config = dict(
    num_hidden_layers=13,
    hidden_size=128,
    num_attention_heads=4,
    num_key_value_heads=4,
    head_dim=32,
    intermediate_size=384,
    vocab_size=4096,
    hidden_act='tanh_gelu',
    norm='layernorm',
    norm_place='pre',
    norm_eps=1e-05,
    positions='learned',
    qk_norm=False,
    attn_scale=0.177,
    bias='all',
    tie_word_embeddings=True,
    parallel_block=False,
    init='normal',
    init_std_qkv=0.0442,
    init_std_o=0.00866,
    init_std_up=0.0442,
    init_std_down=0.00866,
    optimizer='muon_variant',
    learning_rate=0.00984,
    lr_mult_o=2.0,
    beta1=0.9,
    lr_head=0.00492,
    max_grad_norm=1.0,
    warmup_steps=200,
    schedule='wsd',
    decay_fraction=0.679,
    decay_shape='linear',
    final_lr_fraction=0.05,
    batch_tokens=16384,
    max_seq_len=1024,
    doc_mask=True,
    train_tokens=118200000,
    max_steps=7215,
    dataset='wikipedia_en',
)
Each number is 128 + 32 x the weight over its row's rms, rounded and kept within 0 to 255. Layers, rows and columns count from 0. The size above them is the row's rms in percent of the matrix's.

# layer 9 MLP up, 384x128, rms 0.179, rows 71-95, columns 0-63
size [106  93 101  97 100  98  90  89  90  98 103 110  97 110 103 100 104  99 102  93  96  97 102 104  85]
[[161 116 114 117  85  92 109 149  89 117 118  88  69 124 142 111 191 118 139 111 169 136 120 114 157  82 112 102 131  89 150  97 146 170 135 123  54 173 119 100 160 210 105 137  65 146 186 138 181 158 111 127 160 107  97  78  90 128  58 121  80 102 156 133]
 [120  97 115 131 150 182 165  87 156 181 153 155 120 109 108 142 123  41 147 131 112 147  90 163 157  81 163 199  81 156 100 114 101 144 159 101  62 130 150 165  95 133 172 156  68 165 164 159 121 119 121 116 192  85 133 113 130  79 126 206  93 183 132 135]
 [149  94 109 117 145 133 121 116 141 115 114 154 124 139 171 109 108 133 138 104 116 133 102 152 168 107 131 129 195 113 158 115  56 138  77 155  91 191 214  90 108 137 161 139  89 132 138 131 110 130 136 197 129 102 129 204 208 113 102  90 145 180  78 118]
 [125 149 138 117 147 141 103 101 143 114  52 123 161 108 164 149 148 153 104 104 159 126 129 187 113 111 152  76 107 107 117 137 146 136 124 117 139  89  84 169  99 232 196  83 143 133 175 190 188 122 127  97 135 103 113 137 163 101 130 148  84  71 141 125]
 [130  90 156 148 142 124 126 117 113 138 122 172 113  66 113 141 110  75 129 118 115 114 126  73 145 127 109 117 115 128 162 131 182 127 138  89 123 167  79 179 135 167  70 143 108 147 164  76 102 144  85 122 109  21 139 141 148 171  91 140  67 193 150 156]
 [118 168  94 130  82 147  93 137 173 107 118 125 159 125 112  45 101 126 162  67 148 129 156 107 152  97 127 111 197 152  81 152  85 121  87 130 111 102 117 123 113  79  85 151 128 132 138 133 143  52 166 180  92 121 160 175 142  90 116  97 132 167 121 148]
 [ 87 120 132  59 111 123  68 134 153  96 153 173  77 138 151 173  96  70  92 147 198 135  96 143 109  93 148 139 162 165 173 109 102 110 116 145 148  95 102 181 123 137  99 132 115 205 113 106 106 144 160 111 185 161 109 125 160 157 119 124 167 176 113 166]
 [191 133 142  91 119  94 105 122  91 162 197 135 128 156  77 111 127  43 123 126 178 129 126  89 128 117  49 109  65 127 117 145 144 138 136  81 119 157  87  70 128 122 152 128 145 186 124 167 146 104 171 152 162 122 134 106 155 157  96 148 138 117 142 188]
 [ 52 115 115 141 120  95 172 114 175 100 123 115 101 118  72 187 107 141 141  96 130 185 160 119 105 155 136  48 121 155 100  99  91  81 159  99 112 111 193  77 117  90 186 108 145 133  99  46 182 125 186  76 144 111 108 132  96 167  73  95 121 148 121 166]
 [119 139 100 184 150 186 123 102 116  92 150 111 124  79 168 111 146 227  68 151 119 149 102 122 159 107  74 113 127 149  99 172 114 113 113 131  91  77 146 152 147 203 155 107 200 164  97 120 123 140 139 113  92 140 161 114 145 103 197  92 140  71 113  97]
 [ 79 100 139 128 129  82  97 140 181 104 109 118 146 130  99  72 117 155 146 145  65 111 144 134 155 108 131  89  89 179  90  84 110 112 102 173  98 123 174 116  99 130 132 148 100 158 107 155 154 100 155  32 132 140 110 180  87  81 214 142 129 115 141  95]
 [130 149  72 160 110 147 157 142 122  69 139 107 128 133  99 137 180 137  98 132 153 151 128 120 113 120  99 185 134 153 111 131 133 123 141 108 131 107  89 154 101 140 125 142  88 111 176 117 185 116 125 109 127 161  57 154 120 127  86 135 126 105 139 142]
 [158 138 113 164 141 125 114 183 140 122 191 129 112 148 164 143 134 195 142 218 139 118 127 130  79 113  83 155 193 170 118 137 115 118 139 147 172   4 105 179 183 165 113 117 158 129 129 136 117 156  71 133 130 161 118  62 105 146 182 127 106 183 154 133]
 [136 162 126 119 128 128 134  80 162 117 184 126 111 150  95 139 128  94 151 139  76 151  70  74 107  92 175  87 143  95 181  93 106  94 113 141 193 113  93 163 136  62 155  97 152 170 158 162 139 192 107 143 149 201 144  62 108 159 114 129  96 100 132 126]
 [157  63  92  63 124  74 166 105 187 105 177  86 131 157 124 132  80 138 124 173 119 120 140 123 188 121 180 107 100 129 131 128 132 160  35  96 171 156 146 116 155 185 151 116 133 107 129  93 111 136 170  63 160 171 102 146 130 112 142 106 144 139 114 113]
 [142 150  61 105 107 106 135 126 124 147 156 172 119 143 115 146 123 115 156 139 114 209 110 133  88 121 103 135 197 128 103  61  97 116 139  87 164 167 136  52 101 155 164 165 159  81 150 123 204 151 120  47 158 114 146 145 115 142  89 127 114 104  93  88]
 [ 94 152 101 148 114 166 147 144 118 119  85  80 110  73 155 159 122  82 146 123  76 140 149 144 129 162 186 110 124 118 146 100 107 147 165 122 144 135 150 136  80 108 117 167 151 151 152 119 132 112 164 146 161 117 130 126  56  93 152  54 165 140 148 118]
 [173 139  77 114 166 147 172 108 134  96 107 178 188 113  71 147  86 150 123 170 129 120 134  97 168 163 210 117 145  88 156 126 145 120 141  97 132 129  97 150 142 106 163 133 107  94 115 144  72  83  96  99 174  74 116 152 147 128  60  80 115 156 120 119]
 [137 146 167 118 127  89 116 119 148 121  82 176 100  73 110  81 106  90 136 163  69 108 112  82 112  89 151 102 141 117 129 136 180 184 133  97  63 112 190 120 100 109 102 137 103 119 185 162 138 121 117 140 135 109 162 149 165 150 137 116 153 194 157 127]
 [ 93 143 108 132 144 147 139 145  63 101 139 106 144 168 163 182 141 126 104 158 154 167  62 130 105 141 117 103 171 133 160 135  47 148 177 119  95 148 155 150 107 156 179 101 114 116 179 153  98 123 156 108 124  88 145 112 147 102 135 106 122 168 135 131]
 [152 101 122 117 127  97 209 110 131 107 152 142 115 128 106 165  97 160 138 114  74 118 163 128 158 114 149  93 104  89 188 187  71 162 109 173 126 118 109 125 151  82 177 118 130 158 116 132 155 183 175 166 158 128 124 125  95  38 177 131  76  67 105 115]
 [133 176 118 183 131 119  99 170 160 149 147 166  64 141 100 149 106 120 101 137  81 117  93 145 196 101 128 151 200 139 134 120 127 146 131 137 153  97 146 123 121 106 136 167 109  89 110 117 175 115 109 113 140  99 120 143 206 171 216 117  67 108 121 207]
 [131 116  85 119 135  52 189  54 103 125 114 117  97 142 134 117  92 111  51 135 173 148  73  93 144 150  91 124 115  65  51 119  98 114  95 108 165 173 191  86  69 116 159 186 123 128 137 107 168  76 123 100  88 150 127  93 151 156 160  93 159 122 162 196]
 [173 147 115  99  96 164 143  79 146 117 195 181  79 154 176 132  99 126 125 161 172 127 135 179 160 117 106 134  69 159 127 117 191 168 155 133 193 143 138 110 126  91  88 125 134 101 122  80 134 114 137 118 154  86 126 110 146 138 131 142 144  70 134 136]
 [172 110 112 154  99  99 105 151 111 144 108 135 113 129 179  85 144 110 102  99 117 194 151 145 145  63 151  82 204 127  99 142  40 114 128 147 152 144  49 180 140 142 127  83  97 112 174 100 175 108 144 144  87 119 151 122 161 107 175 129 103 139 106  94]]
# layer 9 MLP down (transposed), 384x128, rms 0.0662, rows 71-94, columns 0-63
size [103  84  99 100  93 110  95  92  94  93 104 118  95 106 108 101 108  91 102  94  95 106  94  94]
[[120 107 130 134 132 206 174 115 137 135 127 129 106 165  84 138  95 143 110 137 150 118 111  89 115 167 112 135 167 200 114 127 104 125 165  86  94 138 148 128 186  47 100 136  47  96 146 157 116 111 125  92 143 163  94  98 183 167 168  59 159 104 134 139]
 [122 117  66 142 127  77 152 168 142 133 183 123  96 162 100 161  92  71 134  70 175  79 137 144 140  98 138 106  94 139  84 112 153 159  85 113  93 137 142 161 133 128 197 167 168 126 109 136 105 164  60 109 224 154 117 138 135 155 139 162 120 165 157 146]
 [134  99 151 149 148  79 147 172 150 119 147 127 139 127 121 142 169 124  80  51 130 159  93  67 116 158 154 154 135 148 175 121 161  85 105 128  94 157 124 118 156 146 168 136 154 150 122 148 175 158 108  90 158  82 125  69 179 141  98  99  86 129 159 113]
 [149 124 102 174 145 166 133 132 147 168 103 114 152 116 167 118 110 128 148 105 162 177 106 155  91 125 106  87 102 156 171 193 100  64 139 103 108  76 134 129  74 137 143   0  59  74 119 142 109 170 152 138 146 174 141 143 179  48 132 133  92 112 159 122]
 [184 133 158 121 146  76 163  68 134 173  98 106 170 105 156 135  90 100 160 182  87  96 153  80 103 175 112  79  68 124 158 113  92 116 143  46 164 127 123  64  98 155  79  91 157 129 144 163 145 106 140 155 138 163 110 135 142 119 164  94 125  89 180 161]
 [127 116 184 115  69 130 132 126 129 155 141 122  93 123 157 192  94  66 114 102 138 140 158 188 181 129 144 129 112 141 173 178 196 164 166 117 169 203 120 164 132  90 121 123 118 113  95 151 130 151 195  62 121 107 133 147 125 109 203  84 103 197 156 128]
 [ 68 144 142 142 184 132 175 122 120 127  82 109 171 110 148 132 170 122 113 141  92 179  97 148 174 154 133 105 128 170 166 169 163 116 152 150 181 119 135 125 152 156  78  20 102  63 135 122 151 172 124  97  99 123 165  50  85  77 186 123  94  94 149  92]
 [116 214 104 103  99 140 160  85  84 119 137  90 103  98 135 176  92 101 228 126 110 133 107 133 159 105 191 144 153 115 136  95 131  95 169 105 146 142 176 118 146 140 110 172  60 135 201 118 112 111 109 102 110  95  81 184 163  98 172  91  93 129 106  64]
 [191 175 109  83 123  93  61  92 130 105 111 171 130 127 171 113 186 152 106 135  68 148 119 155  82 118 141 172 143  84  90 100 116 157 142 187 130 151  76 120 144  84 164 112 135 136 100 140 148 161 147 137 123  83 104 107 138  81  80 107 158 129  91 174]
 [107 104 130 149 106  87 102 146 155 202 134 176 155 214 132 138 133 100 154 114 106  93 167 103  63 163 145  95 153 150  95 143 100 185 198  81 178 133 140 126 142 139 108  65 118  99 157 151 178 147 172  99 132 114  94 162 128 156 103 147 118 158 110  79]
 [140 107 105 164 143  69 143 129 117  89 147 104  90 100  94 120 151 138 182 142  69 108 114 165 190 117 203 122 181  79 122  85 179 161 109 142 125 141 123 142 149 156 129 152 126 139 123 127 102 147 162  70 147 154 157 140  96 146 167 121  93 125 127 119]
 [138 115 173 164  77 126 168 178 107 161 126 122 134 149 147 145 142 113 104 239 119 127 111 197 135 106 125 164  95  94 162 128 138 113 164 105 138 112 112 140 134 108 167 126 168 129 110 105 117  76  93 106 150 129 118 135 116 120 105 125 155 114 176 107]
 [150 161 107 109 121 130 108  79 148 110  59 175 162  84  73 205  93  67  72  87 158 103 101  96 150 136 105 110  97  83 125 157 105 133 108 142  86 198 134  89 107 139 129 152 105 124 161 114 161 151 110 140 126 136 101 154 124 130 135 142 164 144 127 110]
 [146  71  94  90 146 158  98 161 100 113  84 140  98 191  82  96 114 124 107 140 122 121 113 168 130 172 154 107 101 101 183  98 133 111 145  85 150 141 167  96 107  60 215  41 178  90 153 152 145 133 151 112 114 163 105 115 164 167 178 110 132 132 167 116]
 [141 183  59 109 152 103 112 104 143 110 132 104 141 115  62  93 138 105 121  75  78 144 138 110 108 141 166 173  93  68 121 104 149 117 112 126 161 163  80 129 118 134 180 180  91  87  98 106 133 112 106 147  81 194  96 175 121 103  86 184 139 140 161 126]
 [105 169 113 125 109 139 151  49 133 120 125 108 114 105 139 148 114 141 113 123 119 156 116 100 137  80 148 107 204  87 144  81 152 131 126 145  45 112  79 133 129 124 155 109 124 144 126 105 106 112 182 154 172 130 173 109  90  36 158 154 163 119 131 139]
 [113 119  90  75 119 142  93 129 146 114 130 131  93 132 124  93  89 161 122 118 153 112  95 152 128 163  82 125 150 175 109  98  80 110  86  96 134 209 118 126 114  73 118 108 102 133  94 102 153 155 120 115  79 177 104 172 157 210  84 158  85 127 163 163]
 [125 109 180 128 116  88 134 175 104 158 136 136 155 104 213  85 138 180 145 155 112  92 130 179 132 105 163 151 121 117  82 156 125 177 160 160 123 102 181 122  90 169 102 129 111 101 119  73  73 182 113 205  87  93 119 140  67 137 170 132  96  86 100  87]
 [137 135 129 124 154 121 144 143 186 140 109 140 137  91  89 189 137 162 103 122 122 159 111 169 161 153 104 102 139 136 198 118 134 108 134 110 153 155 186 120 136  81 147  64 117 125 122  81 140 180 111 134 107 157 132 113 128  23 171 125 122  77 102 143]
 [142 145 125 133  87 109 114 106 132 142  79 138  94 145 122 105 155 106 141 101 126  96 197 180 165  65 105 138  47 147  90  86 174 150  95 133 107  87 155 175 111 164  97  85 141 167 117 108 129 134 165 139  95 164 113 129 149 140 154  75 102 102 134 109]
 [120 137 102 152 160 133 146 183  94  96 124  83 117 102  93 122 128 102 116  95  73 188  89  70  65  53 163 178 163 115 101 128 117 152 108 120 124 128 154 117 120  79  61 126 119 141 180 146 125 133 139 121 112 166 127 156 164 181 103 105 167 159 126 119]
 [ 49 150 140 117  93 159 147 145 126 126 163 127 114 113 194  78 180 124 148 160 150  86 144 144  80 175 114 130 125 118 106 150 174 135  93 134 160 112 105 132 136 108 123 107  41  74 133 141 115 114  82  77 114 114 152  77  90 156 124  59 176 111 125 103]
 [153  94 147 144 216 136 121 134  95 109  75 120 120 100 193 125  86  73 125 132 130  96 118 158 133 157 178 162 105 133 137 144 126 129 153 135  70 128 141 168 126 100 121 151 136 142 149 127 122 151 107 117  93 176 141 140 100 111  89 126 214 178 148 123]
 [ 66 173 135 107 128 121 139 172 127 122  91  97 162 152 144 110 130 155 159 165 124 162 153 177 164 149 114 150 100  83 108 152 120 170 181 147  25  83 119 121  84 157 138 129  80 126 121 119 107 153  64 137 108 112 142 129  66 131 177 143 129 108 113 108]]